config.yaml
d_model: 384
n_head: 12
head_dim: 32
activation: "gelu"
bias: "all"
init_std_up: 0.0325
beta1: 0.95
beta2: 0.98
decay_fraction: 0.48
decay_shape: "linear"
final_lr_fraction: 0.1
doc_mask: true
Each number is 200 + 40 x the weight over its row's rms, rounded and kept within 0 to 999. Layers, rows and columns count from 0. The size before them is the row's rms in percent of the matrix's.

# down: layer 9 MLP down (transposed), 1536x384, rms 0.175, rows 605-622, columns 0-191
# up: layer 9 MLP up, 1536x384, rms 0.218, rows 606-623, columns 0-191
down605,103,206,157,147,176,211,211,189,139,232,201,180,207,200,187,124,91,183,268,212,149,284,261,242,198,226,135,215,208,171,168,145,298,134,159,205,228,164,212,223,242,204,192,182,185,169,169,235,179,228,269,196,197,192,236,263,232,237,231,265,120,237,214,239,231,226,214,194,182,153,131,218,219,249,249,177,210,97,219,247,200,258,212,200,213,233,193,163,181,193,168,287,146,245,157,202,184,173,237,225,243,171,233,218,216,208,163,260,207,214,217,230,215,204,227,173,220,302,284,233,251,142,248,187,205,226,193,188,153,214,163,197,160,191,183,234,217,231,190,154,308,213,195,205,157,170,279,224,214,159,190,196,203,254,204,197,178,180,139,189,188,175,217,194,176,151,226,191,225,114,196,205,208,228,127,171,237,202,247,225,147,225,137,157,214,203,184,181,249,238,206,279,233
up606,101,264,177,226,233,194,123,164,212,143,275,191,175,254,141,175,188,135,202,327,179,189,196,107,209,227,236,141,111,181,155,133,204,238,209,127,190,189,187,219,197,175,221,160,225,253,155,203,251,246,146,135,198,240,175,235,235,251,189,240,184,183,169,206,226,156,133,142,230,199,193,153,222,146,151,218,222,172,190,176,217,278,206,225,133,179,252,181,177,231,179,178,208,184,139,238,199,230,176,243,173,205,269,193,201,191,205,195,248,213,231,202,153,187,145,219,258,232,165,231,223,207,130,209,207,177,235,167,232,214,127,258,190,242,202,178,227,188,169,244,208,186,124,186,117,146,202,143,240,146,161,183,154,203,309,239,146,219,252,211,189,194,202,165,194,198,158,254,220,206,236,162,179,189,233,258,222,200,196,158,223,226,184,184,229,221,184,210,163,158,178,175,211
down606,100,191,259,249,236,185,154,201,153,185,193,151,166,149,208,151,207,192,164,204,195,199,179,176,122,196,220,197,221,296,142,193,213,251,245,193,149,215,241,231,269,170,183,187,219,169,149,155,211,206,148,230,252,211,239,154,176,152,180,133,217,170,114,243,121,199,210,189,124,257,239,138,185,180,250,160,208,176,228,221,223,199,234,247,188,196,181,182,211,180,265,243,177,184,231,192,194,215,213,258,217,276,228,224,235,199,189,170,233,167,134,121,180,216,215,148,161,162,162,191,168,217,223,238,235,225,199,119,118,203,227,257,155,227,220,184,210,193,114,181,204,250,180,195,291,204,203,151,248,215,165,217,138,224,224,204,174,169,139,182,184,214,244,161,181,219,212,279,235,236,197,179,218,141,224,227,187,179,257,117,99,206,222,128,226,239,184,153,190,170,196,210,181
up607,112,181,126,133,187,148,191,203,142,259,236,192,197,212,202,199,251,197,250,188,182,219,231,244,190,214,229,105,215,167,250,221,263,214,230,160,196,219,240,220,242,209,218,241,240,163,215,244,190,181,137,199,261,215,243,174,190,161,149,160,127,158,254,178,198,247,246,177,255,282,162,239,179,183,217,148,235,166,257,209,189,182,274,214,222,180,229,258,201,240,233,179,152,110,202,177,277,183,259,232,168,119,249,153,165,196,190,246,249,208,260,123,174,262,160,212,180,126,180,193,194,235,127,156,200,237,212,163,134,127,171,184,230,205,207,221,235,177,235,164,128,224,204,221,238,255,269,192,147,170,279,183,191,224,205,119,196,297,194,138,224,141,225,96,209,169,222,211,207,220,227,225,199,267,228,243,199,242,277,241,197,158,241,210,132,181,234,216,220,242,177,138,356
down607,102,221,197,144,196,189,163,193,224,242,197,221,225,191,132,95,205,197,173,192,243,159,219,173,213,239,249,225,195,206,159,141,244,185,239,174,161,223,90,211,238,200,62,190,250,142,225,276,207,141,193,223,242,184,208,221,199,177,178,162,83,274,195,235,159,90,196,249,238,197,193,250,228,214,222,245,211,158,121,213,139,185,268,248,206,122,156,179,211,220,120,160,219,228,232,213,215,190,180,226,154,179,219,232,206,142,178,233,176,234,190,264,207,176,123,175,262,261,218,151,233,199,192,181,174,139,180,150,212,214,176,159,232,202,320,256,176,167,154,208,209,122,236,247,238,197,167,205,207,248,312,197,255,234,206,256,185,257,149,240,165,244,266,138,230,192,233,238,220,141,162,224,159,214,237,253,193,193,214,196,170,220,231,148,196,243,167,182,115,263,227,193,192
up608,096,210,228,182,203,207,217,206,202,213,229,236,219,198,221,126,189,162,152,184,203,219,89,262,195,206,242,172,143,223,200,190,225,225,194,172,211,235,145,244,204,167,174,200,245,149,208,156,183,203,263,179,162,182,222,259,162,201,214,166,238,217,306,202,223,208,193,207,195,183,142,231,186,189,143,129,188,252,248,223,195,123,240,144,192,201,190,259,216,275,174,239,162,189,158,242,164,179,214,158,124,208,150,193,230,183,171,194,173,191,223,187,222,183,253,207,197,235,157,229,205,219,202,204,135,163,182,187,175,144,208,199,153,228,244,183,288,185,185,218,134,186,206,158,196,210,188,263,154,125,208,307,152,219,280,263,286,238,157,155,220,176,209,143,275,133,128,181,79,229,242,230,187,179,247,185,305,139,113,257,167,196,166,77,186,248,205,277,203,153,197,224,147
down608,097,140,150,239,196,199,103,169,181,211,291,225,202,270,161,203,220,198,273,213,220,122,155,229,237,183,216,205,129,220,175,180,138,236,165,170,126,249,182,214,228,249,252,153,163,193,204,236,245,199,246,184,206,208,162,222,319,243,184,169,298,218,193,212,213,251,148,229,165,183,162,200,198,154,204,205,185,185,175,198,257,212,272,216,217,200,175,212,202,211,252,220,215,233,183,198,152,256,222,114,157,190,197,195,247,144,147,246,246,190,268,134,225,236,241,261,200,206,233,204,226,208,98,168,192,216,263,249,160,222,94,178,111,221,194,206,243,206,117,181,202,233,188,246,219,181,274,247,246,206,160,283,178,226,235,172,188,177,207,240,195,214,228,123,144,206,218,252,165,191,94,213,253,236,192,179,159,151,169,185,184,226,229,249,176,171,195,306,226,234,244,280,143
up609,100,177,226,227,187,237,158,231,171,231,202,205,232,161,235,200,211,181,210,172,183,187,228,132,185,158,293,191,172,244,134,242,101,143,270,250,210,187,99,201,220,251,253,224,251,118,176,190,176,173,201,209,179,149,266,233,165,197,174,202,227,216,208,281,251,107,200,234,229,194,269,216,231,179,179,143,199,176,179,147,264,229,171,154,235,206,231,208,260,208,121,254,145,156,211,197,201,247,175,185,259,181,207,216,189,229,152,173,178,248,284,209,200,254,204,249,216,204,175,136,281,191,175,102,224,253,243,245,150,215,217,231,173,236,225,206,207,206,136,162,230,216,134,278,238,149,175,227,241,234,151,233,178,231,184,236,210,184,224,149,221,125,207,154,190,216,179,137,116,186,182,220,192,224,147,225,198,208,165,160,188,229,107,156,207,158,171,155,224,198,191,149,246
down609,105,198,248,239,191,181,209,128,215,222,226,164,147,210,154,204,157,245,216,230,218,147,194,174,280,153,207,161,180,245,164,211,268,303,213,190,220,193,252,164,234,177,196,142,211,157,204,189,125,173,245,194,182,183,194,259,189,177,206,166,195,165,178,179,153,286,185,200,227,198,224,231,240,190,140,218,170,228,197,221,187,180,259,158,215,175,238,162,234,208,226,276,267,234,154,235,178,182,226,147,155,201,240,169,120,144,230,285,162,118,285,184,239,204,156,225,153,189,166,198,223,151,171,214,243,207,172,165,235,251,240,132,185,179,207,236,197,213,80,181,265,233,155,114,290,178,167,219,231,159,263,192,154,172,193,220,210,132,245,304,169,117,168,221,197,106,203,191,176,190,227,192,157,173,141,127,172,258,230,180,174,227,149,255,157,162,212,222,260,194,227,192,147
up610,102,209,171,239,147,258,188,229,224,180,233,208,220,287,234,228,181,242,188,197,251,207,232,147,165,206,151,239,154,171,284,203,195,192,179,193,189,230,164,165,306,184,228,189,102,151,194,121,221,184,162,226,190,136,207,147,261,196,222,193,250,238,206,158,249,172,238,198,212,192,244,216,173,238,210,239,235,197,221,156,206,258,204,178,253,220,176,203,125,164,195,228,221,139,242,194,173,189,127,218,191,321,245,250,170,245,187,295,222,144,170,258,209,220,192,156,149,218,270,229,229,181,204,235,165,261,248,210,229,244,203,209,165,188,190,171,119,171,202,149,191,205,91,202,261,170,190,157,181,232,212,123,179,162,147,229,231,225,191,139,184,235,248,235,271,157,181,235,166,218,209,205,151,241,236,189,249,134,250,185,210,261,164,252,197,182,211,149,179,175,150,144,252
down610,090,224,188,249,196,226,203,202,178,229,191,206,226,148,215,172,168,165,130,207,156,202,153,182,243,196,150,178,211,245,181,251,230,210,215,177,171,187,189,131,159,182,147,122,165,256,188,150,185,188,235,163,305,164,203,206,220,198,158,238,178,208,210,242,199,169,180,208,183,204,232,182,168,207,210,220,160,171,171,188,206,248,197,188,181,141,201,202,176,211,45,162,155,156,144,253,171,156,192,219,246,161,177,260,247,172,214,196,166,214,280,194,232,226,261,249,44,132,196,172,174,140,153,182,281,169,170,202,146,190,212,192,187,217,147,176,134,219,204,238,183,155,271,174,168,184,225,202,248,200,215,200,269,185,149,169,210,184,256,147,217,177,232,176,211,201,210,224,223,182,173,213,231,162,260,90,156,194,200,224,149,157,212,144,181,132,233,167,229,228,231,187,229
up611,104,190,322,209,145,187,157,161,188,273,144,200,168,240,185,222,292,258,199,178,118,140,206,208,207,258,173,193,170,245,249,206,189,202,172,229,183,198,237,237,198,232,280,306,129,157,234,251,225,254,181,236,257,145,185,225,183,228,255,263,177,159,138,215,193,222,133,262,250,180,234,205,232,192,177,159,261,230,132,168,241,205,212,174,231,153,181,228,142,204,212,230,199,239,253,191,243,182,190,232,181,139,231,217,228,149,227,165,222,154,197,157,210,226,259,137,182,208,185,172,198,125,219,237,204,185,232,256,153,218,209,115,257,206,119,242,200,193,163,146,208,167,183,141,146,135,120,163,263,168,208,238,189,234,172,190,332,212,213,214,187,268,242,262,284,151,153,154,183,167,263,173,277,228,233,175,198,214,254,159,179,256,145,173,186,142,203,161,84,166,212,151,177
down611,101,279,203,241,279,198,227,233,209,213,176,170,147,218,283,165,129,265,203,234,197,215,211,214,168,229,266,222,149,170,243,280,128,177,183,203,169,148,183,151,211,194,184,232,196,216,177,220,162,205,255,146,194,149,207,203,194,171,281,150,144,188,247,188,151,283,195,192,225,241,171,179,240,215,210,165,190,125,295,214,255,195,196,155,273,239,211,179,140,238,200,188,224,236,193,192,175,207,174,233,198,155,192,153,212,211,211,197,192,178,186,232,212,219,239,214,147,179,210,276,220,212,202,213,235,199,246,221,192,212,215,206,197,221,163,207,209,204,252,288,179,253,104,187,239,197,262,211,155,169,109,234,141,163,226,237,192,226,115,222,154,166,144,223,188,182,226,240,170,128,261,169,179,261,236,242,193,104,139,156,259,198,167,206,155,226,227,260,126,262,201,188,330
up612,098,176,158,160,127,256,193,250,175,201,128,180,185,172,132,206,254,247,218,209,180,163,206,306,174,102,197,274,214,163,212,211,253,163,254,279,245,201,140,218,283,223,197,212,256,178,201,203,134,239,223,174,268,186,160,193,171,200,193,263,257,186,230,252,253,187,156,230,258,135,214,309,128,217,249,179,205,204,176,180,299,233,157,192,108,199,178,163,161,282,199,212,158,229,212,101,169,206,215,191,184,239,142,181,166,180,197,233,234,156,180,191,170,241,159,136,213,180,235,279,250,248,168,220,214,184,215,238,188,190,206,205,219,214,238,252,230,213,228,155,173,168,202,207,152,201,162,194,148,215,195,154,219,202,184,164,159,192,238,179,197,166,188,205,236,152,177,261,235,190,174,232,234,199,227,132,241,186,167,133,205,150,224,220,275,190,267,241,222,157,161,194,282
down612,087,289,160,149,203,214,214,182,234,201,176,221,204,179,184,207,206,146,239,218,267,206,252,189,221,207,275,179,178,248,195,252,230,164,291,255,175,191,224,175,266,222,177,179,182,163,234,287,182,229,267,212,218,231,232,139,178,178,264,238,195,175,210,189,244,215,202,214,261,183,147,169,253,205,205,193,219,243,186,210,164,200,189,218,173,149,234,231,199,252,212,209,201,212,240,215,166,225,185,190,155,220,160,183,257,119,237,222,191,207,183,184,127,192,166,233,327,161,206,153,110,204,208,181,213,226,204,214,197,154,248,198,228,252,269,147,261,200,222,239,178,201,253,195,233,126,147,231,188,241,271,211,244,238,245,180,137,169,289,247,180,201,134,171,189,243,196,237,242,77,279,168,223,232,162,200,186,191,266,212,181,191,198,204,196,163,209,207,152,224,182,216,142
up613,100,213,208,206,289,171,167,264,183,197,128,160,227,183,186,189,178,222,220,140,274,212,195,213,242,253,175,174,223,182,259,207,215,156,192,181,227,172,216,209,249,174,170,244,191,286,170,160,190,242,243,256,215,260,182,176,145,155,217,185,127,243,147,242,193,168,159,180,187,217,220,133,219,160,254,174,152,244,216,160,210,256,197,234,231,223,248,161,171,96,217,195,244,216,167,188,194,191,83,222,106,181,204,237,220,152,223,216,167,202,247,190,197,159,149,153,207,219,233,185,251,158,182,160,272,186,186,301,224,205,246,206,207,264,202,168,191,140,199,232,235,194,243,183,176,171,115,224,223,234,188,273,233,265,253,221,220,241,153,193,205,230,168,259,256,210,214,158,155,259,175,183,189,255,243,239,169,140,193,160,173,259,222,214,145,185,146,203,214,178,241,215,213
down613,107,238,115,215,185,203,183,206,168,137,199,283,251,224,209,222,224,182,172,180,227,152,222,182,195,161,278,290,235,189,230,161,239,136,148,217,157,166,241,239,214,203,232,220,263,285,198,250,210,181,114,215,141,229,277,235,218,177,105,192,268,248,214,195,224,233,199,186,155,220,224,208,151,134,249,206,235,234,137,230,151,223,258,197,148,182,158,224,151,189,222,242,183,215,171,140,171,276,240,162,176,210,199,181,161,248,224,211,223,199,212,210,235,172,188,178,333,221,167,221,188,249,206,221,193,170,163,236,188,232,221,219,232,176,229,232,200,244,272,156,188,202,183,173,244,112,181,212,205,151,208,194,238,200,201,178,232,251,201,230,172,233,288,231,120,144,251,149,263,175,233,236,128,172,100,187,153,192,150,212,190,245,192,148,167,221,227,198,202,224,179,172,222
up614,094,239,243,239,144,216,182,191,209,212,164,169,173,196,139,181,188,263,219,122,162,152,156,200,168,255,168,194,245,166,209,162,191,211,241,248,268,120,227,120,290,185,280,195,194,172,236,294,205,245,265,250,213,216,234,106,156,169,185,206,233,266,195,202,222,180,156,227,165,197,196,190,196,234,196,236,215,110,227,231,191,159,190,196,129,240,241,202,166,173,218,160,173,268,226,205,215,84,199,188,223,157,162,186,239,212,175,237,211,260,233,233,249,199,175,145,183,231,191,175,199,242,205,247,141,112,262,243,260,140,230,214,165,175,151,181,239,218,149,161,193,234,169,126,258,250,224,181,126,155,157,213,115,147,182,222,137,168,194,184,130,169,241,160,227,235,207,194,190,187,149,185,287,288,153,264,226,224,181,191,220,225,158,158,136,177,223,145,251,177,203,185,227
down614,096,231,140,187,223,200,185,208,235,184,190,137,229,208,178,213,215,154,153,154,184,213,200,199,170,270,226,229,191,199,160,193,173,199,178,218,129,166,237,165,211,124,191,219,206,269,232,187,163,225,218,287,232,247,191,278,223,178,287,163,248,152,194,205,216,236,151,232,299,211,191,220,295,198,178,168,116,225,186,165,167,153,233,165,219,213,168,194,86,214,200,276,188,262,168,204,194,266,138,228,186,284,230,230,245,206,229,268,217,216,183,174,148,114,207,186,257,124,266,240,197,183,195,168,182,252,200,222,197,172,191,231,217,183,236,230,174,265,148,286,156,206,140,191,187,172,216,211,221,170,191,225,284,180,319,270,150,209,63,218,193,179,245,187,146,281,200,211,261,245,225,158,192,185,242,205,227,198,236,167,252,200,195,221,199,273,218,224,182,231,222,201,158
up615,098,175,289,225,210,175,277,241,239,180,148,130,212,196,251,235,247,236,230,242,132,219,184,255,176,234,238,198,216,230,225,233,225,293,176,203,211,230,182,147,217,192,214,169,145,169,257,194,187,292,141,148,208,164,154,173,149,240,189,210,204,218,192,205,198,249,186,186,202,213,209,281,196,201,213,196,227,236,182,165,256,212,218,168,193,221,242,232,174,172,134,252,231,167,264,215,231,255,250,193,231,168,270,212,152,176,211,229,250,179,245,300,188,154,206,172,169,291,194,153,256,175,208,197,177,127,235,172,212,163,189,224,134,187,270,259,196,126,172,254,189,274,192,197,159,258,208,216,221,139,181,178,150,185,186,194,106,217,250,145,218,191,215,194,187,140,202,121,222,208,223,221,247,155,187,191,206,151,185,180,217,225,177,161,122,190,195,246,219,181,173,213,200
down615,099,206,92,204,176,238,265,240,229,198,238,240,217,175,182,103,154,264,230,172,229,200,151,126,248,212,267,208,227,195,277,241,234,205,196,195,231,208,224,250,189,193,141,182,173,165,155,280,164,171,188,158,234,246,215,182,177,185,178,284,180,179,189,134,226,182,228,154,238,174,231,227,215,202,186,218,197,192,193,158,209,223,210,161,233,228,210,196,155,246,182,187,256,221,176,268,186,298,162,203,207,146,195,154,198,192,200,218,161,184,149,224,189,140,158,142,193,216,199,175,204,294,136,164,265,220,145,216,162,208,249,247,178,190,255,197,215,195,180,137,183,166,157,142,258,177,163,250,235,229,136,116,112,176,255,187,263,164,245,234,230,208,126,260,195,152,140,184,210,134,243,218,215,165,210,149,175,238,148,162,225,247,166,197,222,193,215,202,222,247,232,286,204
up616,101,161,166,208,191,196,212,242,234,128,192,238,152,171,170,234,188,169,218,181,161,199,171,202,241,261,158,106,154,112,210,200,221,213,84,194,256,172,180,104,214,176,241,219,232,202,188,162,165,191,159,295,285,224,238,202,150,255,243,144,300,136,208,126,207,225,205,188,191,157,228,230,232,255,193,208,222,170,148,186,217,236,232,179,142,213,226,85,199,119,237,140,253,204,233,235,161,206,215,155,110,144,244,203,167,196,234,206,250,131,190,216,189,199,239,244,188,230,227,173,204,226,127,189,185,218,203,150,238,220,184,169,209,183,189,265,208,173,220,216,205,268,206,201,249,145,252,146,172,215,241,225,209,284,169,156,197,277,180,177,197,281,219,194,152,180,282,165,186,159,216,191,229,154,257,201,240,259,246,219,228,219,165,193,238,164,147,215,200,173,206,280,207
down616,105,161,238,206,232,221,177,255,187,155,199,198,258,149,252,186,168,131,171,148,174,254,242,147,174,167,201,254,205,229,211,115,165,149,201,215,162,210,280,155,165,210,160,104,154,252,250,167,161,223,138,210,197,211,201,226,213,161,238,226,126,299,190,248,253,246,208,183,222,270,136,241,137,212,124,272,255,215,225,193,195,127,233,258,239,150,173,160,156,196,234,151,209,201,186,242,197,183,192,207,185,153,184,205,274,226,203,179,250,221,209,233,90,133,181,139,171,172,203,157,147,235,209,204,143,224,183,156,200,225,225,120,261,199,250,198,162,135,154,193,201,229,198,184,244,157,173,182,124,128,145,215,276,202,206,244,195,199,221,224,209,192,226,175,229,240,265,166,247,145,252,198,236,265,172,175,232,189,175,186,190,170,212,175,210,221,210,230,135,200,231,197,204
up617,105,203,294,176,220,244,127,158,274,146,212,173,205,137,202,220,218,231,247,205,162,208,182,195,189,254,121,204,194,244,231,277,146,173,184,190,247,156,229,181,130,300,117,310,293,174,213,181,196,194,156,198,157,170,280,293,150,199,196,171,178,179,201,190,154,209,257,165,175,206,128,144,211,222,262,224,213,171,208,233,190,242,179,223,174,272,176,210,257,178,240,239,280,199,199,204,257,159,191,215,168,196,220,119,256,205,207,221,267,228,246,257,107,222,192,220,185,75,167,138,211,157,192,148,217,223,174,166,168,180,270,201,218,205,235,177,261,137,212,201,234,163,190,188,234,204,185,228,121,141,165,129,235,176,209,220,159,211,154,124,247,230,179,158,174,145,206,155,171,183,182,203,204,235,151,188,275,299,195,218,167,195,230,188,180,181,169,143,200,199,213,165,238
down617,100,139,240,208,186,184,279,224,180,156,279,275,161,207,237,221,224,234,237,214,221,187,184,209,191,186,118,225,189,251,149,169,229,241,176,177,115,226,163,174,222,174,235,204,144,209,143,161,220,215,158,173,230,209,179,197,219,202,251,229,234,207,156,179,132,191,168,205,162,128,132,139,173,181,238,186,187,300,253,136,223,208,209,205,166,236,225,132,247,191,233,256,157,253,250,197,161,245,165,199,140,213,186,198,201,216,156,205,217,159,155,169,203,250,212,210,194,194,259,194,248,220,160,204,240,185,158,217,277,221,235,200,212,141,281,198,220,183,89,253,269,187,161,207,234,247,190,209,203,203,198,94,190,206,186,165,203,205,237,189,168,262,170,159,268,220,247,220,151,208,180,181,173,236,184,281,208,153,142,216,218,160,144,186,253,188,181,190,145,250,165,205,206
up618,097,152,161,230,192,247,133,251,175,164,221,156,197,294,199,147,248,161,178,254,202,167,181,224,242,260,189,228,179,178,178,184,177,202,199,170,266,195,267,191,192,300,191,249,225,175,190,207,172,207,244,218,226,238,165,179,171,230,182,172,151,181,116,231,208,281,198,223,207,216,222,210,191,193,245,233,154,181,204,269,202,159,249,199,212,307,143,126,163,186,162,185,160,282,150,222,159,203,161,187,135,213,195,208,304,283,155,300,186,179,249,198,179,203,198,161,187,205,167,217,184,153,304,162,182,198,179,266,183,252,287,232,214,156,219,217,244,178,222,170,257,139,170,140,175,229,225,246,222,197,234,135,151,192,244,223,283,213,265,150,196,205,191,258,152,254,254,236,166,196,161,237,223,175,118,191,170,197,165,133,133,163,266,193,216,135,198,178,185,164,213,193,198
down618,103,200,218,225,223,213,205,265,209,238,209,195,171,161,170,161,185,191,69,251,215,142,174,203,225,312,191,167,168,208,274,212,168,203,236,210,183,259,199,149,214,209,173,159,205,252,207,169,186,154,236,179,231,172,187,198,134,181,133,188,160,246,223,251,223,144,153,190,171,297,199,204,172,153,288,194,181,138,205,139,265,201,205,315,203,199,207,218,262,171,156,237,138,143,218,229,223,212,151,123,116,209,253,272,181,148,198,168,209,216,234,199,220,226,222,221,285,193,115,204,164,141,210,196,213,210,179,177,176,155,172,182,153,240,218,294,184,205,152,202,259,212,271,162,128,179,236,202,197,177,160,151,261,274,264,150,269,154,207,147,206,201,218,284,168,199,219,222,207,207,130,285,173,193,200,244,165,212,226,237,181,235,252,212,206,198,159,232,202,217,207,222,194
up619,101,223,259,197,181,211,163,255,144,201,219,136,248,187,211,240,247,200,150,214,134,224,201,244,182,159,132,204,197,185,203,205,178,198,192,204,242,220,136,217,205,189,230,264,228,137,237,180,216,235,242,222,167,198,155,158,184,210,216,150,234,209,197,212,160,191,214,193,236,227,212,256,151,255,201,243,214,227,211,220,205,134,184,161,186,199,123,196,148,220,103,213,196,236,173,179,218,235,277,191,221,164,169,252,226,183,211,215,221,168,264,233,137,201,187,242,207,217,213,181,222,191,189,220,228,189,165,223,221,202,233,203,199,220,265,143,208,199,220,149,182,90,232,235,199,172,233,214,244,222,165,207,114,256,200,183,147,146,179,180,201,145,198,216,193,212,127,250,154,242,200,263,224,232,133,180,181,223,167,143,183,189,161,187,101,141,202,95,158,188,211,269,174
down619,099,280,260,252,203,201,203,157,140,251,226,174,221,148,229,242,158,205,191,189,192,206,190,268,180,170,145,196,186,189,201,171,265,206,240,237,181,210,160,177,267,183,181,204,264,240,181,206,153,175,130,191,203,179,168,212,174,132,131,226,129,138,211,261,182,207,192,168,231,183,172,174,218,240,219,179,197,154,209,224,224,249,233,268,158,112,289,143,215,189,200,226,204,125,184,188,250,270,198,246,193,124,221,268,265,234,217,219,167,188,257,180,138,227,169,190,144,240,212,202,212,208,215,247,149,203,168,262,178,168,213,243,213,250,117,242,124,192,297,180,194,123,203,233,124,96,164,215,227,204,253,219,174,189,251,157,224,177,174,194,223,126,211,193,194,172,229,243,212,239,207,179,178,169,204,231,237,215,169,256,130,270,244,201,171,181,232,146,211,155,244,265,258
up620,099,159,187,110,247,172,197,99,207,192,206,266,187,216,151,123,106,210,180,177,261,145,231,221,238,220,232,210,195,196,203,258,184,135,157,166,188,221,219,170,147,141,223,164,152,228,174,188,188,150,221,189,251,258,199,304,201,262,196,197,187,208,144,276,318,175,131,239,138,196,266,205,205,210,221,220,261,175,189,179,247,201,193,194,260,179,201,171,244,230,206,140,147,183,197,208,185,170,100,216,215,231,119,279,239,191,194,184,229,220,228,208,180,271,199,191,167,183,242,183,212,256,130,227,164,217,220,166,184,197,256,206,150,212,228,199,186,99,188,190,135,235,125,195,252,153,276,201,204,188,190,201,240,206,243,197,148,198,200,204,232,230,251,263,145,178,283,222,202,219,225,202,230,188,222,182,214,197,232,200,228,240,219,200,301,247,187,158,219,108,206,189,187
down620,089,157,184,155,142,239,215,220,229,214,198,211,140,182,242,230,231,287,239,172,150,128,206,300,146,224,238,226,185,165,228,184,200,190,213,185,205,260,190,241,135,200,160,148,205,280,186,212,188,185,217,187,231,170,218,248,208,214,262,237,246,147,202,192,224,246,217,166,219,221,201,195,117,370,160,183,241,178,234,206,224,248,205,206,217,228,217,235,239,243,178,105,219,174,169,149,180,164,129,136,200,204,198,206,95,156,194,235,223,228,178,268,174,153,192,165,139,191,301,236,215,199,201,210,159,189,194,196,234,249,144,153,240,202,171,175,196,134,167,213,184,218,225,248,108,243,220,147,190,186,171,174,244,259,178,203,145,197,210,152,153,221,218,186,211,155,190,210,154,247,182,222,296,206,118,246,220,178,256,174,219,146,290,144,184,190,150,216,224,218,169,230,190
up621,088,169,155,251,185,198,259,189,207,260,154,197,222,247,149,206,204,200,248,198,221,213,223,223,218,217,190,166,235,111,153,233,180,160,197,243,254,263,161,195,149,191,196,174,256,259,213,158,220,139,215,247,194,195,169,229,167,113,222,192,112,176,278,177,278,186,244,194,257,277,223,221,130,257,199,183,239,197,248,172,239,127,185,176,135,278,214,232,184,212,80,250,190,202,194,263,184,266,174,156,166,169,140,195,216,272,158,201,228,126,133,221,219,234,182,187,140,159,218,273,228,266,196,226,188,227,196,222,161,240,263,221,253,214,193,178,233,160,203,253,174,182,219,218,208,207,172,125,206,202,188,249,196,204,181,191,196,241,179,190,246,183,229,212,272,118,192,190,175,237,168,201,181,187,208,182,157,166,305,257,139,171,146,222,222,224,163,123,159,222,172,279,140
down621,092,277,274,240,182,212,175,221,162,175,198,131,157,180,188,245,173,178,223,223,192,188,216,234,288,210,225,247,192,242,249,298,232,214,174,139,186,217,203,152,175,233,139,183,184,193,251,289,174,189,158,212,193,233,229,133,206,195,344,217,169,195,195,165,190,230,187,166,130,100,153,217,226,192,220,189,186,202,187,199,239,161,178,253,256,177,244,213,228,229,239,234,275,212,185,181,221,220,203,209,223,209,201,258,205,201,240,174,205,179,210,293,209,186,151,195,132,240,169,242,180,188,156,156,208,190,173,271,239,250,144,267,172,192,186,181,182,225,245,189,219,198,285,250,161,172,258,169,167,193,201,236,171,141,193,158,217,235,187,188,150,186,139,312,252,235,212,220,186,245,260,187,146,231,262,261,174,260,179,121,270,286,221,230,205,216,252,220,270,174,211,193,199
up622,108,224,180,201,155,161,251,166,220,201,203,166,194,161,221,190,215,159,185,259,194,222,200,222,195,214,190,238,241,208,188,185,208,254,232,173,245,197,168,177,165,187,301,226,194,162,264,269,221,196,176,260,158,161,221,237,215,142,259,161,243,200,250,200,130,179,181,160,223,179,230,194,183,176,142,214,207,237,188,260,223,193,152,170,164,282,249,210,188,189,157,113,126,285,222,173,148,173,220,197,138,210,192,263,233,163,229,195,218,220,193,210,275,132,269,181,148,116,181,245,217,212,159,171,213,214,171,172,230,195,178,191,168,173,207,158,165,192,205,190,190,283,242,209,156,199,208,321,218,206,164,238,203,267,259,198,227,193,223,208,197,294,213,219,230,228,177,257,127,267,245,220,181,190,173,158,285,196,204,146,234,244,215,202,183,208,200,217,231,219,236,122,201
down622,103,130,194,189,261,118,163,229,195,170,177,192,194,189,241,162,212,232,181,270,149,146,267,247,184,251,180,192,223,197,203,194,239,173,88,209,177,198,237,181,164,186,216,240,115,216,177,82,135,160,140,187,200,244,268,248,245,251,211,250,160,165,306,196,210,170,282,174,231,141,148,188,227,221,156,198,219,241,230,196,170,193,231,232,225,168,218,247,217,169,193,288,225,210,263,182,233,220,168,214,133,194,259,170,196,232,263,220,190,177,149,143,232,116,185,197,215,181,189,245,261,177,158,135,193,171,164,235,232,138,211,221,156,182,183,189,169,262,198,130,204,138,170,189,179,196,173,239,211,154,138,256,207,260,207,210,239,219,203,168,214,221,175,285,197,158,172,199,201,145,255,216,110,214,203,216,251,192,220,291,158,256,240,256,220,151,164,195,225,189,160,231,199
up623,104,265,168,223,169,195,197,198,217,228,249,237,155,145,188,123,173,220,224,163,159,216,234,207,192,130,267,147,221,216,244,220,238,220,219,239,201,205,153,180,148,217,255,220,167,150,265,195,135,153,196,166,261,250,271,200,179,173,232,135,245,234,153,154,200,214,205,228,142,149,224,119,183,248,214,89,204,196,176,199,221,244,196,183,148,217,233,129,174,278,215,170,200,194,215,239,174,249,257,199,248,223,244,133,231,161,221,232,221,192,156,155,166,199,157,265,209,136,151,156,169,104,203,258,179,193,260,159,160,246,187,166,237,259,220,237,172,263,202,222,201,217,162,197,256,265,169,199,154,108,231,231,176,213,289,149,203,231,275,194,207,184,189,212,192,176,203,238,169,199,160,203,199,230,153,98,296,214,207,210,177,147,154,256,162,181,187,194,143,168,264,191,183